From a checkpoint of a small transformer trained on Wikipedia: 8 layers, vocabulary 8192.
Each number is 128 + 24 x the weight over its row's rms, rounded and kept within 0 to 255. Layers, rows and columns count from 0. The size above them is the row's rms in percent of the matrix's.

# layer 3 attention query, 384x384, rms 0.0423, rows 365-383, columns 128-255
size [117  75  84 101 103 127 114 102 106 113 101 120  88 157 108 131 145 144 104]
[[146 131  83 106 136 169 131 115 149 167 128  87 129  94 143 141 139 169  95 146 110 135 100 106  96 125 128 140 101 146 119  91 111  98 123 137 159 138 116 115 149 136 124 107 103 129 140 110 121 202 125 151 141 127 146 135  94 129 175  98 101 112 130 145  89 128 110 118 131  87  81 105 118 169 135 101 106  99  95 109 142 144 191 108 113 146 122 164  84 121 135 113 147 121 141 148 134 112 143 128  95 133 113 124 106 109  99 112 174 143 140 118 120 106 145 136  99 128 130 140 137 115 149 160 121 119  85 101]
 [173 123 141 167 120  97  91 127 131 154 112 138 150 154 107 109 105  73 132 158 129 144 117 120 140 148 142  78 162 150 143 150 127 145 142 147 132 177 112 103 132 174 128 196 117 107 101 143 129 112 141 114  95  98 114 159 116 119 146 133 120 117 148 101 146 122 106 153 145 126 114 171 159 139 110 117 117 150 122 158 137 145 102 131 135 160 117 138  99  84 132 110 172  86 158 109  86 141 121 136 157 114 125 114 164 139 112 145 159 126 155 145 137 117 146 134 141  90 127 109 116 155 124  94 181 128  89 134]
 [137 131 170 145 115 132  92 166 147 161 141 149 210 127 123 139 104 124 127 125 108 143  77 165 167 139 156 166 147 148 120 142 124 160 147 154 126 106 103 119 109 111 127 147 113 128 112 131 126  86 149 155 135 172 140 177  96 115 153 110 121 127 103  90 160 139 122 101 137 163 141 158 135 164 108 136 130 155 147 145 127  93 116 155 122  93  97 132 131 130 167 103 134 132 124 146 120  97 105 115 110 144  99 148 115 105 128  78 146 150 137 129 156 135 121 146 151 111 153 127 154 124 133 102 137 114 153 129]
 [146 178 149 169 109 155 108  98 142  95 115 130 154 115 146 153 134 141 104 130 131 117 113 122 160 149 181 134 166 119 108 115 171 117  83  71 168 121 127 103 125 136 113 127 112 146 124 145 140 114 140 108 150 147 161 115 138 129 137 138 147  81 112 138 102 153 131  99 117 158 170 153 124 105 102 120 118 115 129 136 128 114 164 129 127 119 150 121 100 127 147 127 131 134 131  84 136 121 128 163 134 142  98 112  96 115 162 163 123 101  91 121 154 140 102 115 123 106 165 118  93 102 129 116 150 117 164 133]
 [115 149 132 103 126 134 122 138 105 175 126 136 130 154 144 187 102 131 129 125 117 132 116 136 117 124 129 126 137 106 142 172 109 177 144 133 141 150 138 125 151 104 129 103 167 122 122 139 101 187  99 117 104 141 154 126 133 133 155 136 142  85 139 182 141 128 127 103 145 115 168 102 148 145 143 138 129 125 127 139 132  84 105 143 140 113 123 119 111 106 127 158 103 162 142 139 123 167 159 134 106 141 141 117 113 143 107 132 141 123 185 113 137 170 157 157 146 106 107 143 107 138 137 170 159  80 149 150]
 [123 122 106 144 187 125  85  61 147 115  94 134 126  99 141  84 164 113 108 111 119 144 100 104 121 119 129 132 184 142 135  91 112 130  97 149 103 144  92 119 122 128 112 152 129 103 137 109 160  76 146 163 141 165 129 164 161 136  89 128 106 145  74 110 102 157  90 188 124 102  98 170 139 134 131 144 141 151 141 137 110 119 151 118 128 121 151 146 132 147 113 121 114 117 128 143 188  91 157 130 164 159 113 120 128 119 136 145 118 117 121 122 148 120 142 132 130 157 125  96 126 132 126 134  88 143 149 143]
 [165 108 125 125 128 145 147 158 123 198 139 144 120 119 102 147  81 115 123 160 110 130 139 102  86 151 144 128  68 141 162 152 147 133 127 104 159 145 120 127 106  95 124 119 126 146 116 104 118 155 127  91 117 116 172 134  94 114 148 151 141  98 170 162 166  98 137  84 161 129 108 135 112 113  89 143 118 129 128 191 115 159  99 148 152 108 125 178 107 110 128 141 128 145 140 114 115 191  86 176  83 143 114 112 119 121 141 134 140  97 139 129 113 148 129 124 123 127 149 166 105 150 103 126 173 119 113 152]
 [109 143 150 164 125 136 117 130 180  98  60 127 104 161 167 163 167 111 139 129 115 128 153 114 146  84 138  94  65  80 151 122 134 118 124  79 168 120 133 145 114 125 153 150 112 139  95 139 118  99 134  91 155  78 147 114 141 128 142 131 135  98 115 151 131 150 127 104 143  99 148 125 152 119  97 161 111 120 131 132 107 146 115 142 106 129 134 144  80 110 180 156 124 149 122 121 121 120 139 146 147 102  97 110 147 172 133 134 119 123  66 186 118 155 116  98 169 122 148 126  98 111 131 132 166 134 135 149]
 [150 138 154 141 100 159 139 163  92 144 136 131 126  95 143 150 107 131  99 127 110 128 143 140 110 163 113 119 159 150 111 142 143 100 113 147 116 141 150  91 107 128 100 114 136 120 106 139  77  97 125  90 138 191 143 144 170 115 129 171 136 103 169 159 101 105 191 117 130  93  88 151 117 105 123 119 152 135 103 163 104 136 108 145 117  83 119 135 103 138 158 154 139 135 121  87 140 160 122  94 136 123 108 120 143 119 112 152  86 161 145 134  76 133 125 148 113  98 137 118 106 116 141 148 133 117 141 131]
 [ 85 147 135 141  92 120 193 122 174 146 104 144  90 158 160 149 177 146 118 126 117 153 133 142 129 101  97 128 105 122 151 126 120 147 144 110 114 125 112 123 149 114 126 160 146 117  95 155 122 172 145 127 152 107 165 104 108 139 151 108 137 119 112 182 135 136 153 147 153 141 146 129 158 117 156 136 109 124 109 168 103 115 148  90 149 141 145 181 132 131  96 125 136 183 136 107 186 117 103 145 133 121 124  74 128 145 101 115 135 121 148 185 132 165 133 144 110  97 140 136 118 104 114 133 114 152 134 148]
 [117 163 144 125 141 123 109  98 131  65 157 117 106 126 125 164 133 113 102 125 146 138  96 100 142 126 154 144 128 130  80 143 104 130 100 148 100 189 115  93 109 166 108 110 125 124 128 168 142 141 130 150 128 140 149 119 122 124  95 144  96  85 160 105 135 139 125  96 144 112  75 136  94 184 133 146 116 125 111 101 150 159 177  78 137 131 119 146 103 115 169 137 125  79 154 136 153 127 155  97 119 157  93 145 144 122 158  99 138 104 136  97 138 128 109 141  78 158 124 111 111 105 136 110 100  79  86 137]
 [102 126 129 152 141 104 141 117 135 118 169 123 123 163 105 172 109 162 109 148 151 143 113 149 115 123 173 144 135  80 107 131 113 149 153 113 131 151 101 131 150 126 151 107  80 114  86 103 114 129 120 144 100  91  88 106 146 134 119 140  97 112 138 151 130 135 158 118 130 157 118 133 114 180 154 116 120 123 141 144  87 146 176  98  80 134 135 172  91 108 108 115 135 116 135 126 131 153 116 121 101 104 174 104 109 145 108 112  94 128 169 131 162 136 149 137 107 158 136 152 137  91 147  95 133 129  99 167]
 [127 121 137 168 112 135 133 149 130 163 133  95  96 108 173 159 143 186  87 148 121  94 104 150 138 123 143 114 107 134 162 125 117 148 134 141 122  81 123 195 115 114 124 153 151 150  82  88 107 189 131 108 142  92 156 104 149 138 190 127 141 114 130 164 150 129 173 101 146 155 139 150 134  97 136 154 111 132  95 136 115 101 163 146 152 157 172 118 100 127 128 159 139 149 122  90 176  93  84 159  86 143  98  83 136 117 113 114 100  69 121 126 115 164 119 139 118  88 129 151 107 130 112  95 125 150 146 152]
 [ 98 129  98 162 125 118  87  80 135  88 131 142 102 127 122  97 117 122 120  97 128 147 102 140 108 135 107 135 153 133 134 106 135 143  99 153  84 122 100 138 138 157 132 146 108  87 134 128 135 101 123 183 144 116 107 164 114 127 126  99 139 131  81 114 125 145 122 179 148 113 123 129 132 132 154 112  98 111 155  83 157 151 172  67 136 172 165 114 113 107 138  97  76 111 135 121 150  88 164 104 137 124 143 107 120 122 111 137 137 130 134 153 150 120 155 159 115 159 122 103 108  97 134 124  95 136 116 130]
 [101 138 159 132 122 106 125  86 172 120 126 138 100 115 121 134 141  97 113 110 128 170  90  98  93 149 129 133 148 124 112 132 114 157 116 143 156 171  92 136 146  98 105  87 117  69 139 123 118 137 143 172 101 100 109 167 116 156 146 125 116  80 137 146 126 132 129 114 159 116 144 138  98 110 133 151  96 112 117 113 146 144 153 113 163 102 126 121 121 156 150 115 152 109 142 118 136 129 155 129 121 123  69 107 101 149 143 134  89  97 140 117 107 156 189 121 142 129 120 122  92 147 172 114 130 114 137 116]
 [163 124 113 100 152 144 157 152  89 160 140 131 158 133 119 178 109 107 115 127 125 122 138 127 128 129  81 135 123 130 121 130  92 140 123  90 158 162 153 151 109 108 143 118 131 142 114  85 102 119 132 104 121 137 132 139 106 102 131 119  97 135 137 161 128 113 115  97 127 118 134 127 109 131  98 113 129 110  96 157 121  97  64 169 104  74 140 151 144 125 132 129 120 145 104 106 131 162 116 152 122 123 135  86 106 126 107 138 167 133 134 102 151 141 159 124  96 124  93 139 119 154 151 122 172 147 132 150]
 [126 153 150 135 137 143 122 122 148 104 129 154  98 117  93 147 188 104 144 111 132 127  96 128  77 102 137 147 163 121 155 161 109 130 143 166 137 140  97  91 158 104 125 153 171  79 111 165 150 145 174 144 144 147 130  93 118 118 100 123 108  72  78 130 115 151 117 179 108 152 168 126 135 125 108 131 122 159 150 147 126 126 173 131 140 154 113 115 147 130 105 134 151 144 140 133 149 128 136  86 137 170 143 172 132 163 104  76  90 108 128 141 129 162 109 116 121 145 168  70 161 145 143 101  92 142 182 123]
 [105 152 150 149 130 127 110 112 161  96 126 131 103  97  98 106 173 101 158 104 131 146 101 138 119 132 108 132 181 125 143 128 123 117 138 152 110 104 112 106 126 117 139 157 171  89 135 143 141 102 151 188  99 149 114 132 162 122  81 126 107  91  94 111 106 158 120 169 122 114 134 139 161  95 105 125 127 138 189 126 117 138 151 114 169 158 132 115 148  91 117  96 112 130 113 132 139 108 167  91 154 111 133 137 108 171 135 113  91 109 106 147 114 130 129 123 141 146 150  93 149 102 119 118  80 158 176  94]
 [122 102  86 146 166 133 125  82 176 126 107 123 113 163 150 149 157 166 109 134 155 126 106 106 135  88 168  82 115 114 132 128 128 126 108 141 129 152 151 153 157 123 102  97  70 117 132  89 142 137 139 166 144 146 119 135 140 142 172 150 149 119  90 160 110 144 154 156 153 136 146 160 101 161 156 172  93 172 100 144  98 130 163  63 122 137 143 188 104 115 149 164 141  97 175  87 173 125 101 125 161 159  92 106 132 147 119 162 135 129 151 138 176 132 127 152 142 131 110 143 100 115 132 139 135 111 121 165]]
# layer 3 attention key, 384x384, rms 0.0384, rows 365-383, columns 128-255
size [ 87  71  89  97  85 106 126 105 121 105  95  81 104  87 110 102 109 122 119]
[[167 128 144  98 142 106 105 139 158 116 126  97 113 105 125 113 169 125 132 124  81 118 133 112 162 155 133 176 140 129 145 163 159 107 164 103 153 131 113 166 106 117 120 106 156  95 139 134 144 116 124 132 128 179 141 116 145 161 101 110  92 139 121 102 137 134  73 170 149  78 106 102 148 114 141  95  90  79 118 206  99 106 127 141 168 144 136  88 120 107 161 171 157  98 107  75  74 136 136 162 101 117  85 157 127  89 143 107  61  82  94 137 143 108 129 131 167 162 126 139 122  99  94 123 143 144 129 120]
 [107 141 139  89 114 142 173  83 143 117 157 104 156 132 149 123 165 158 131 109 123 167 116 144 112 152  95 146 123 134 180 128 120 123 134 141 125 175  88 180 134 124 124 137 102 155 165 130 113 132 159 119 101 119 122 144 160 144  94  58 124 125  87 179 142 124 166 120 135 125 127 107 111 103 140  93 128 127 161 124  78 127 101 114 117 158 147 140 166 166 112 110 102 122 120 143 130 104 115 114 128 141 124 134 118 176 103 105 141 131 121 117 112 124 154 123 116 130 114 129 108 100 152  94 105 148 125 129]
 [139 128  70 112 124 116 142  92 100 154 148 158 106 148 154 109  99 109 154 131 116 184 123 100 153 128 157 150 127 146 154 136 123 113  94  98 132 125 152 162 119 124 136 107 132 100 106 114 156  87 137 126 110 129 134 110 155 129 138 125 111 127 123 134  84 101 102 142 139 102 118 156 125 138 137 101 168 121 124 121 109 143 105 147 178 170 122 168 143 146 119 135  99 126 125 117 130 132 155 129 127 131 139 134 185 101 143 106 106 113  72 122 132 153 126 138  89 138 100 104 148 125 125  79 106 190 118 128]
 [121  83 138  94 130 148 169 136 134 148 113  94 149 113 107 135 138  98 164 117 149 134 169 107 138 126 145 150 109 162 116 141 164 150 105 125 143  98 134 142 144 122 108 142 118 137 131 130 165 138 107 123 159 139  91 121 163 135 147 125 129 117 120 125 110 139 107 125 154 131 124 124 107 119 138 122 150 122 196 101 124 129 129 164 138 139 117 135  87 143 150  96 103  97 128 133 139  91 139 162 142  98 137  68 123 113 131 160 177 150 124 122 144 116 121 124 132 128 117  86 118 133 153 156 124 155 149 133]
 [143 103 145 164 106 132 118 161 154 125 179 117 102 120 105 125 130 145 119 108 104 161 129 135 117 102 120 158 157 123 108 133 140 111  69  92 123 132 119 142 119 154 142 139 114 134 139 122 158 104 128 110 110 146 132 128 146 117 125 167 122 102  97 115 125 159  97 120 129  95  99 114 102 143  92 108 100 119 123 112 163 140 123 167 166 158 131 103 103 113 110  88 149  84 134 120  70 103 111 126 147 130  82 135 111 119  91  95 113 167 120 119 107 120 141 137 153 137 136 163 170 137 142 103 132 102  80 107]
 [136 172 149 140 114 125 137 141 115  93 178 168 130 108  90 154 105 144 136 128 152 100 140 141 137 133 137  98 124 143 107 122 117 136 129 134 140 145 146 157 184  76 139 129 163 141 120 138 100 131 181 124 100 120 102  96 105 101 128 117 151 107 198 145  96 153 139 133 117 163 116 145 189 128 115 114  97 178 121 137 161 137  99 134 115 100 156 129 163 118 180 117  93 144 137 148 158 141 131 133 159 127 152 124 101 170 137 148 125 139 131 146 151 100 117 132 121 124  95 109 138 122 120 108 118 189 134 142]
 [116 107 131 118 125 138 109 141 141 134 125 103 117 104 121 103 118 115 147 105 130 169 109 168 111 129 104 122 144 148  96 135 125 130  95 144  98 105 127 148 111 144 115 138 122 204 131 131 188 112 118 124 111 139 155 205 190 135 133 115 149 128 128 126 124 193 139 125 103 126  93 126 121 103 141 135 162 125 163 135 116 126 164 119 113 150 101 117  93 121  96 122 142 124 145 124  74  88 135 142 136 106 118 138 140 160 119 133 131 125 102 117 105 120 138  83 120 106 139 144  76 130 125 117 109 115 104  99]
 [ 84 162 128 123  91 111 157 138 105 159 151 122  94 110 121 127 128 212 136 107 146 138 129 119  87 132 167 110 103 124 113 140 122 100 188 122 142 140 117 124 181 150  91 157 122 173 124 140 141 104 124 164 161 125 179  91 162 105 141 100 141 109 129 136 135 145 182 147  91 127  88 123 125 134 121 168 108 110 103  68 137 107 187  80  89 151  93 146 162 124 126 157  92 139 128 125 162 114  96 142 116 126 158 123 106 145 128 143 189 124 111 104 108 137 146 165 151 121 142 130 120 138 109 149 109 119 114 139]
 [125 108 117  84 140 117 118 141 178 141 121 101 149 133 158 131 139  78 141 106  97 139 143 115 128 101 148 158 130 133 145 144 120 148 113 161 102 130 117 198 113 133 135  72 147 136 114  98 128 121 107 110 103 143  99 130 116 102  90 133 134 166  96 191 114 130 109 137 130 130 174 141 113 129 150 148 134 111 120 121 131 117 121 156 124 143 152 135 123 145 139 116 119 149 157 154 127  92  81 140 129 103 111  75  97 131 163  98 164 104 123 107 153 157 130 138 150 150 138 131 140 142 142 108 173 150 167 138]
 [116 168 132 120 148 127 125 124 109 146 102 108 136 169 107 162 131 174 107  85 113 184 146 125 102 120 124 139 107  83 143 132 144 121 119 155 132 184 126 128  95 156  76 118 108 189 127 149 138 116 117 119 135 138 143 140 148 139 150 167 139 109 134 138  97  94 153  88 135 136  72 141  99 147 108 168 104 147 137  94 136 143 148 127 120 152 110 122  89 147  96 123 127 168 141  96 125 110 135 134  77 132 143  76 145 105 135 130 128 139 120 136  67 168 115 165 160 103 163  91 133 140 117 124 121  96 120 158]
 [121  90 133 122 165 117 155 129 157 102 102 131 151 160 146 127 101  94 140 140 145  98 139 117 141 121 171 108 122 148 114 124 127 116  71 138 160  90 150 144 136 121 148 101 139 125 124 141 121 112 108 157 154 113 139 197  84 103 105 128 146 144 125 151 116 128 147 118 102  99 164 112 106 114 144 123 145 144 150 149 157 127 144 143 120 147 155 153  84 134 113 111 106 147 126 112 126 138 187  96 140  98 137 121 142 119 166 108 125 124 131 136 168 131 111 109 140 113 123 116 109 149 171 141 128 144 147  92]
 [119 125 170 137  75 117 167 141 103  91 159 149  96 106 209  99 139 112 101 149 109 125  67 149 144 167 128 112 130 141 142 119 151 133 106 145 131 108 113 101 160 124 130 147 114 137 144 137 161 127 129 147  88 123 161 136 111 126 138 144 120 144 128 126 146 102 150 151 112 100 104 107  98 119 117 110 122 173 106 107  96  96 179 174 188 148 144 153 119  91 126 122 100 130  95 118 114 177 133 119 127 129 134 132 112 118 106 114 110 149 150 170 119 136 139  97 119 106 121 120 144 168 117 130 108 139 123 168]
 [112 114 135 118 145 121 142 150 108 101  94  97  90 144 140 133 105 125 118 121 148 158 105 116 111 174 170 112 154 132  94 127 142 120 140 152  67 106 107 114  97 136 102 112  93 141 112 138 157 113  87 120 132 121  84 161 153 121 117 140 154 105 118 164 153 140 131 137 145 146 111 129 131 158 119 141 145 138 147  78 142 106 141 148 122 121 103 124 114 146 126 150 138 108 111 140 131 137 130 103 110 143 123 101 152 145 128 132 148 135 120 145 129 184 146 101 181 167 119 113 157 113 136 137 131 122 116 179]
 [168 182 132  82 126 122 108 109 160 175  57  95 131 138 124 144 112 130 102 151  91 110 151 131 118 157 126 111 135  69  83 183 124 104 112  85 115 168 115 121 148 127  74 105 127 173  81 104 135 184 143 196 131 166 140 116 150 105 128 101 147 111 128 154 123 104 157 127 136 148 108 137 164 168 147 153 139  93 141 139 119 158 150 126  98 110 143 139 117 160 155 142 125 100 173 152 126 146 137 144 106 130  53 104 137 132 116 129 140 128 115 134 144 132 107 145 126 158 115 115 108  88 156 185 136  99 157 145]
 [111  97 144  89 109 143 122 117 104 163 116 121 122 100 121 140  97 171 168  98  99 151 152 155 159 109  93  97 117 123 114 141 117  96  54  62 108  78 160 137 140 166 110 128 111 150 140  99 171 155 134  93 108 146 141 161 153 109 134 135 143 114 150 187 125 156  92 110 124 156 136 151 154 113 129 148 153  96 156 128 102 153 118  90 135 165  99 138 112 136 112 132 122  86 109 116 101  95 144 164 152  61 117 133 164 163 126 142 126 152 135  96 141  95 105 136 116 138  94 137  95 127 120 122 120 153 149 119]
 [154 134 139 134 155 138 128 133 109 167 177 100 148 121 138 137 141 151 114 125 114 146 120 108 129 118 139 151 156 113 169 130 110  92 148 146 147 108 118 103 115 163  89 107 116 123 110 147 124 151  79 109 113 131 101  98 150 171 197 111 113 134 146 115 110 129 162 121 154 141 145 164 100 124 120 116 124 163  96 119  86 139 139 118 144 125 132 139 150 127 102 149 125 143 135  84 106 135  76 126 133 120 113 102 152 117 108 155 112 111 129  95  85 151 158 159 137  92 117 122 149 121 129 146 148 108 149 140]
 [ 97 101 149 103 134 140 194  89 167 126 127 139 154 147 131 193 106 172 156 116 156 153 143 137 145 118 147 117 151 136 114 160 147 145  75 115  97 156 158 152 151 128 105 122 137 152 138 140 158 117 129 111 130 118 141 162 125 144 106 168 142 133 123 145  99 140 117 106 125 111 140 164 117 113 131 146 160 157 149 134 120 155 121 126 108 166 132 145 141 136  96  85 136 141 146  93 128 107 183 123 166  83 145 116 155 143 160 139  89 126 159 119  96 156 133 135 148 143 137 152 124 143 159 160 131  84 152 111]
 [143 182 130 101 146 101 137 158 120 103 164 142 131 134 153 141 123 151 106 142 152  96 133 121 114 108 140 155  75 127 149 112 132 151 147 118 136 125 122 126 178 100 127 141 141 109 164 148  97 144 152 120 111  90 113  88  73  92 113 142 132 130 136 138 135  90 113 108  98 117 115 123 156 113 112 125 118 161  53  91 122  88  92 166 144 129 123 144 176 142 142 127 120 139 108 144 174 157 109 103 101 156 165 102 118 117 148 151 139 136 173 164 123 143 131 122 137 118 121 145 167 138 145 126 150 150 130 180]
 [107  85 127 131 102 126 120 131 130 117  94 161  55 155 132 107 167 125 166 118 153  95 125 122 109 142 147 107 166 154  91 105 137 159 136 139 116 108 103 137 166 126 151 147 155 152 124 131 144 112 127 144 115 146 133 165  95 118 124 131 139 147  72 134 157 106 116 166 134 106 110 122 122  95 136 153  79 205 130  97 178 137 158 137 159 126 135 122 120 109 139 136  86 149  62 149 109 127 158 105 151 136 132 113 137 152 126 149 110 150 141 143 156 148 134 133 135 139 121 104 125 188 111  53 118 131 132 115]]
# layer 3 attention value, 384x384, rms 0.0328, rows 256-263, columns 128-255
size [ 97  92  92  87  95  95  90 100]
[[100  92  88 105 141 105 166 118 140 126 159 113 109 126 101 135  96 141 116 112 124 157  97 155 125 189 127 115 139 121 114  87 152  98 126 116 196 155 130 128 158 124 125  99 109 147 155 150 145 129 131 149 167 116 108 133 109 116 110 123  90 104 131 122 146 149 118 150  88  87 140 124 153  98 105 122 118 126 119 106 148  74  94 150 121 151 150 142 139 157 115 140 131  88 138 164 110 179  77 122 107 173 159  91  96 112  96 111 146 102 154 167  90 117  84  94 159 122 117 147 158  93 147 131 121 130 121 121]
 [ 87 173 142 133 145 104 129  93 121 160 129 143 130 128 111 137 109 110  93 102 119 117 111 137 149 186 138 168 109 105 182 101 135 116 160 102 127 153 103  99  93 124  93 104 152 118 137 142 103  93 134  98 152 154 108 131 151  92 107 114 106  86  97 137 140 109 117 118 115 110  74 115 160 156 112 188 129 114  98  96 115  58 151 140 128 105 122 128 103 176 137  91 165 105 167 133 148 135  88 119 124 180 179 121 123  86 140 140 132  84 145 144  92 143 132 115 141 192  93 166 142 135 142 127 136 130 143 126]
 [145 115  82 140 113  92 113 152 170 105 139 145 135 175 114 159  85 149 136 123 182  81 115 134 156 164 130  98 165 138 123 117 163  93 113 112 150 115 134 113 153 139 138 139  99 155 122 173 154 104 123 115 116  88 142 148  94 137 103 155 152  77 131 107 139 143 114 133 101 127 118 120 146 149 130 167  58 148 125 116 106 165 114 113  96 104 139 181  88 117  84 129 130 156 116 114 158 136 120 144 145  98 154  89 113  93 102  94 105 133 105 134 134 104 125 129 159 117 154 115 163  95 125  84 138 139  91 120]
 [103 100 126 119 107 145 106  88  97 139 154 139 151 166  95 132 107 136 122 134 126 138  82 122 106 153  96 105 126 131 156 132 136 140 170  94 127 139 123  97 111 127 135 118 115 129 175 147 134 164 148  51 119  87 174 115 125 118 132 125 139  99  89 115 111 120 164 103 119 187 175 116 131 154  98 109  87  80 113 117 121 126 140 140 141 158 152  93 115 153 124 124 118 150 131 116  99 142  76 128  91 121 117  84 163 140 103 101 143 155 136 179 115 133 110 125 151 142  75 117 136  69 135 121 142 116 113 136]
 [154 162 140 138 101 146 135 115 122 120  66 116 101 144 129 135 119 159 155 171 122 143 126 113 118 161 111 116 139 141 107  87 137 106 137  91 119 130 129 152 142 129 142 146 118 144 133 152 113 140 124 154 117 154 150 154 109 145 112 137 115 114 153 101 135 146 119 114 193 117  78 133 121 107 110 146 160 153 100 136 162 115 156 111 138 148  95 147 106 135 146 132 102 134  95 130 137 127 113  68 151 100  88 189 110 139 113 132  84 123 111 136  86 111 138 116 161 131 136  77 176 145 123 124 103 118  88 135]
 [164 107 124  98  98 141 105 133  91 138 118 125  90 156 142 112 139 127 116 131 145 128 142 130 144 109 102 150 194 108 138  86 120 156 152 119 116 123 104 119 133 127  98 177 113 119 136 135 138 111 120 135 122 121 152 117 134 118 129 139 176 166 112 108 121 163 107 179 177 142 112 142 121 140 158 127  95 146 148  93 138 155  91 137 136 172 119 127  81 106 134 161  97 151 144  99 100  95 111 127 155 106  81 102 153 114 117 151 118 158 126 127 168 114 149 111 128 140 151 124 113 138  86 123 111 130 155 147]
 [129 129 102 101 174 152 166 185 132 146 100 121 119 141 151 152  78 122 128 111 132 174 121  96 141 136 128 142 137 104 157 168  82 147 103 138 109 123 141 135 157  91 160 119 102 136 106 130 157 163 118  89 121 151 146 112 134 147  78 135 100 143 166 104 130 103 140 114 140 134 157 109 109 149 146 126 180 110 112  90 118 142 166 112 127  96 110 139 130 134 126  73 144 115 104 128 143 133 109 119 108 108 103 131 131 173 183 121 132 128 137 147  86 164 120 102 125 169 141 124 127 129 106 121 105 127 137 121]
 [ 76 131  97 139  85  97 131  91 144 133 120 137 160 137  96 147 120 140 117 172 124 164  84 125  94 165 139  93 107 134 117 134 133 112 132  84 138 136 144 128 106 134 125 108  88 134 152 121 169 119 132 119 180 154 102  98 115 120  94 110  76 126 127 136 141 124 132  95 103 132 134 134 128  99 118 185  87 130 111 170 156 102 169  95 123 140 130 109 154 143 141 102 130 113 137 100 140 157 109 152 158 132 172 132 121 163 141 147  75 149 141 169 113  90 163 135 165 122 104 117 147 138 123 117 112 140 103 128]]
# layer 3 attention output (transposed), 384x384, rms 0.0332, rows 256-263, columns 128-255
size [102  93  96  89  91  92  86 103]
[[147 120 153  86 123 139 173 167 121 153 158 152 156 139 142 156 108 135 130 132 104 126 128 134  93 111 108 129 115 168 110 168 129 132 101 111 152 108 102 114 106 112 104  81 151 140 159 119  88 133 133 118 137 121 128  97 119 124 138 108 112 107 171  93 144 107 139 106 141 160 102 140 122 107 137 115 117 142  93 112 127  90 102 159 157 100 136 135 128 149 117 125 130 100 119 111 100 129 129 123 103 129 134 167 122 160 165 142 145 171 137 109 124 132 149 156 167 146  90 167 147 146 146 145 180  94 198 104]
 [133 105 128 110 126 150 138  94 156  62 128 173 118 127 132 141 141 130 125 100 127 134 142 115 107 149 145 121 108 141 132 174 102 109 112 122 116  96  99 154 106 153 154 125 131  93 144 120 111 138 112 146 128 111 148 153 139 141 123 133 130 114 151 105 156 150 124 120 175 175 141 133 119 104 123 165 138 156 107  91 164  78 148 176 159 160 178 158 108 150 101 133 136 118 129 125 121 103 153 129  88 121 134 129 170 144 179 174 127 112 159  85 111 135 156 157 122 154  88 145  97 117  98 117 147 115 129 151]
 [124 103 122 136 147 146 145 148 137 164 147 123 115  98 116 147 128 118 124 151 159  54 166 157 118 144 135 122 126 138 125 158 138 124 117 135 115 143 134 177 150 121 117 100 121 129 126 101 133 159 137 147 141 103 160 108  73 169 152  76 112 130 129 115 176  91 114  95  97  99 177  95 152 114 130  86 169 124 100 163 110 129 111 134 103 112 143 128 139 148 124 123 145 140 124  87 102 126  80 141 109 135 135 111 146 155 126 137 113 141 108 129 114 116 118 174 122 139 142 113 137  83 141 140 189 146 130 164]
 [119 121 110 116 123 105 126 129 122  73 176 198 129 155 109 136 106 128 114 103 118 167 132 147 139 142 133 136 123 139 115 140 135  90 138 127  82 105 152 103 117 105 121 124 107 142 156 166 155 155  83 161 120  85 106  78 153 114 103 119 114  87 178  98 144 130 107 127 142 132 113 106 129 142 142 109 144 120 120 164 145 154 135 122 141 121 140 147  98 146 117 139  96 130 127  95 136 150 118 155 138 100 112 190 143 175 154 108 125 164 133 106  72 107 157 145 112 116 164 137 132 117 138 114  79 140 131 125]
 [ 89 147 160 151 119 148 156 158 103 155  96 106  95 135 161 127 128 134  97 135 109 114 158 154  94 129  99 139 129 152  82 102 149 134  79  99 144 175 149 124 110 101 108 146 141 101 119 131 147 108 162 120 168 142 148 129  92 133 122 123 133 165  71 172 135 120 125 182 131 134 127 164 182 141 129 135 142 133 142 117 120 108 113 135  89 128 150  87 148  85 131 162 156 144 118 125 146 131 139 147 114 107 118 133  90 144 114 150 105 153 135 127 161 111  95 126 116 108 116 119 130 172 132 146 131 105 150 135]
 [139 156 115 123 115 113 152 134  89 145  99 128 133 112 150 128 130 142 110 174 132 104 126 185 163 157  88 106 152 149 111  70 142 133 122  98 123 191 167 126 106 142  88 143 118  88 150 132 130 109 150 151 191 150 128 134  84 101 148 148 120 153  84  97 123 109 106 147 101 152 104 130 160 100 116 123 120 128 175 126 155 145 113 119 109 130  94 125 147 144 138 163 117 139  93 107 156 125 111 119 156 125 164 120 137 133 128 115 141 104 138 146 140 104 147 165 143 159 149 111 151 140 128 105 160 133 116 104]
 [129 109 125 134  91 111 135 152 101 167 158  66 141 139 102 126 120 115 129 156 126 101 123 136 108 134 118 121 113 131 132 132  98 123 135 116 154 147 134 116 120 121 132 169 105  99 167 130 157 127 104 131 144 130 111 109 124 134 129 131 126 136 131 111 127 118 113 123 122 135 153  62 135 184 129 108 131 146 141 104 142 158 110 131 144 100 115 104 162 126 114 126 118 146 112  87 144  92 119 142 135 135 154 146 111 146 132 104 128 167  96 120 203  75 106 141 140  96 129  99 138 136 106 143 128 150 142 106]
 [126 124 117 133 171 170 136 110 163 176 123 175 114 127 119 160 138 135  92  97 148 152 152  93  85 137 129  97 125 131 134 151 129 160 133 134 155  83  99 144 114 123 138 141 134 155  97 144 139 111 116 107 142  75 183  91 122 103 125  86 145  91 151 139 165 111 143 142 160 140 151 150 118 101 134 138 127 171 118 119 105 145 128 132 115 126 144 169 117 130 137 133 157 133  98 141 136 144 153 109 116 111 115 154 113 173 126 111 106 153 106 124  86 161 104 180 121  80 118 165 104 111 135 126  99  99 108 149]]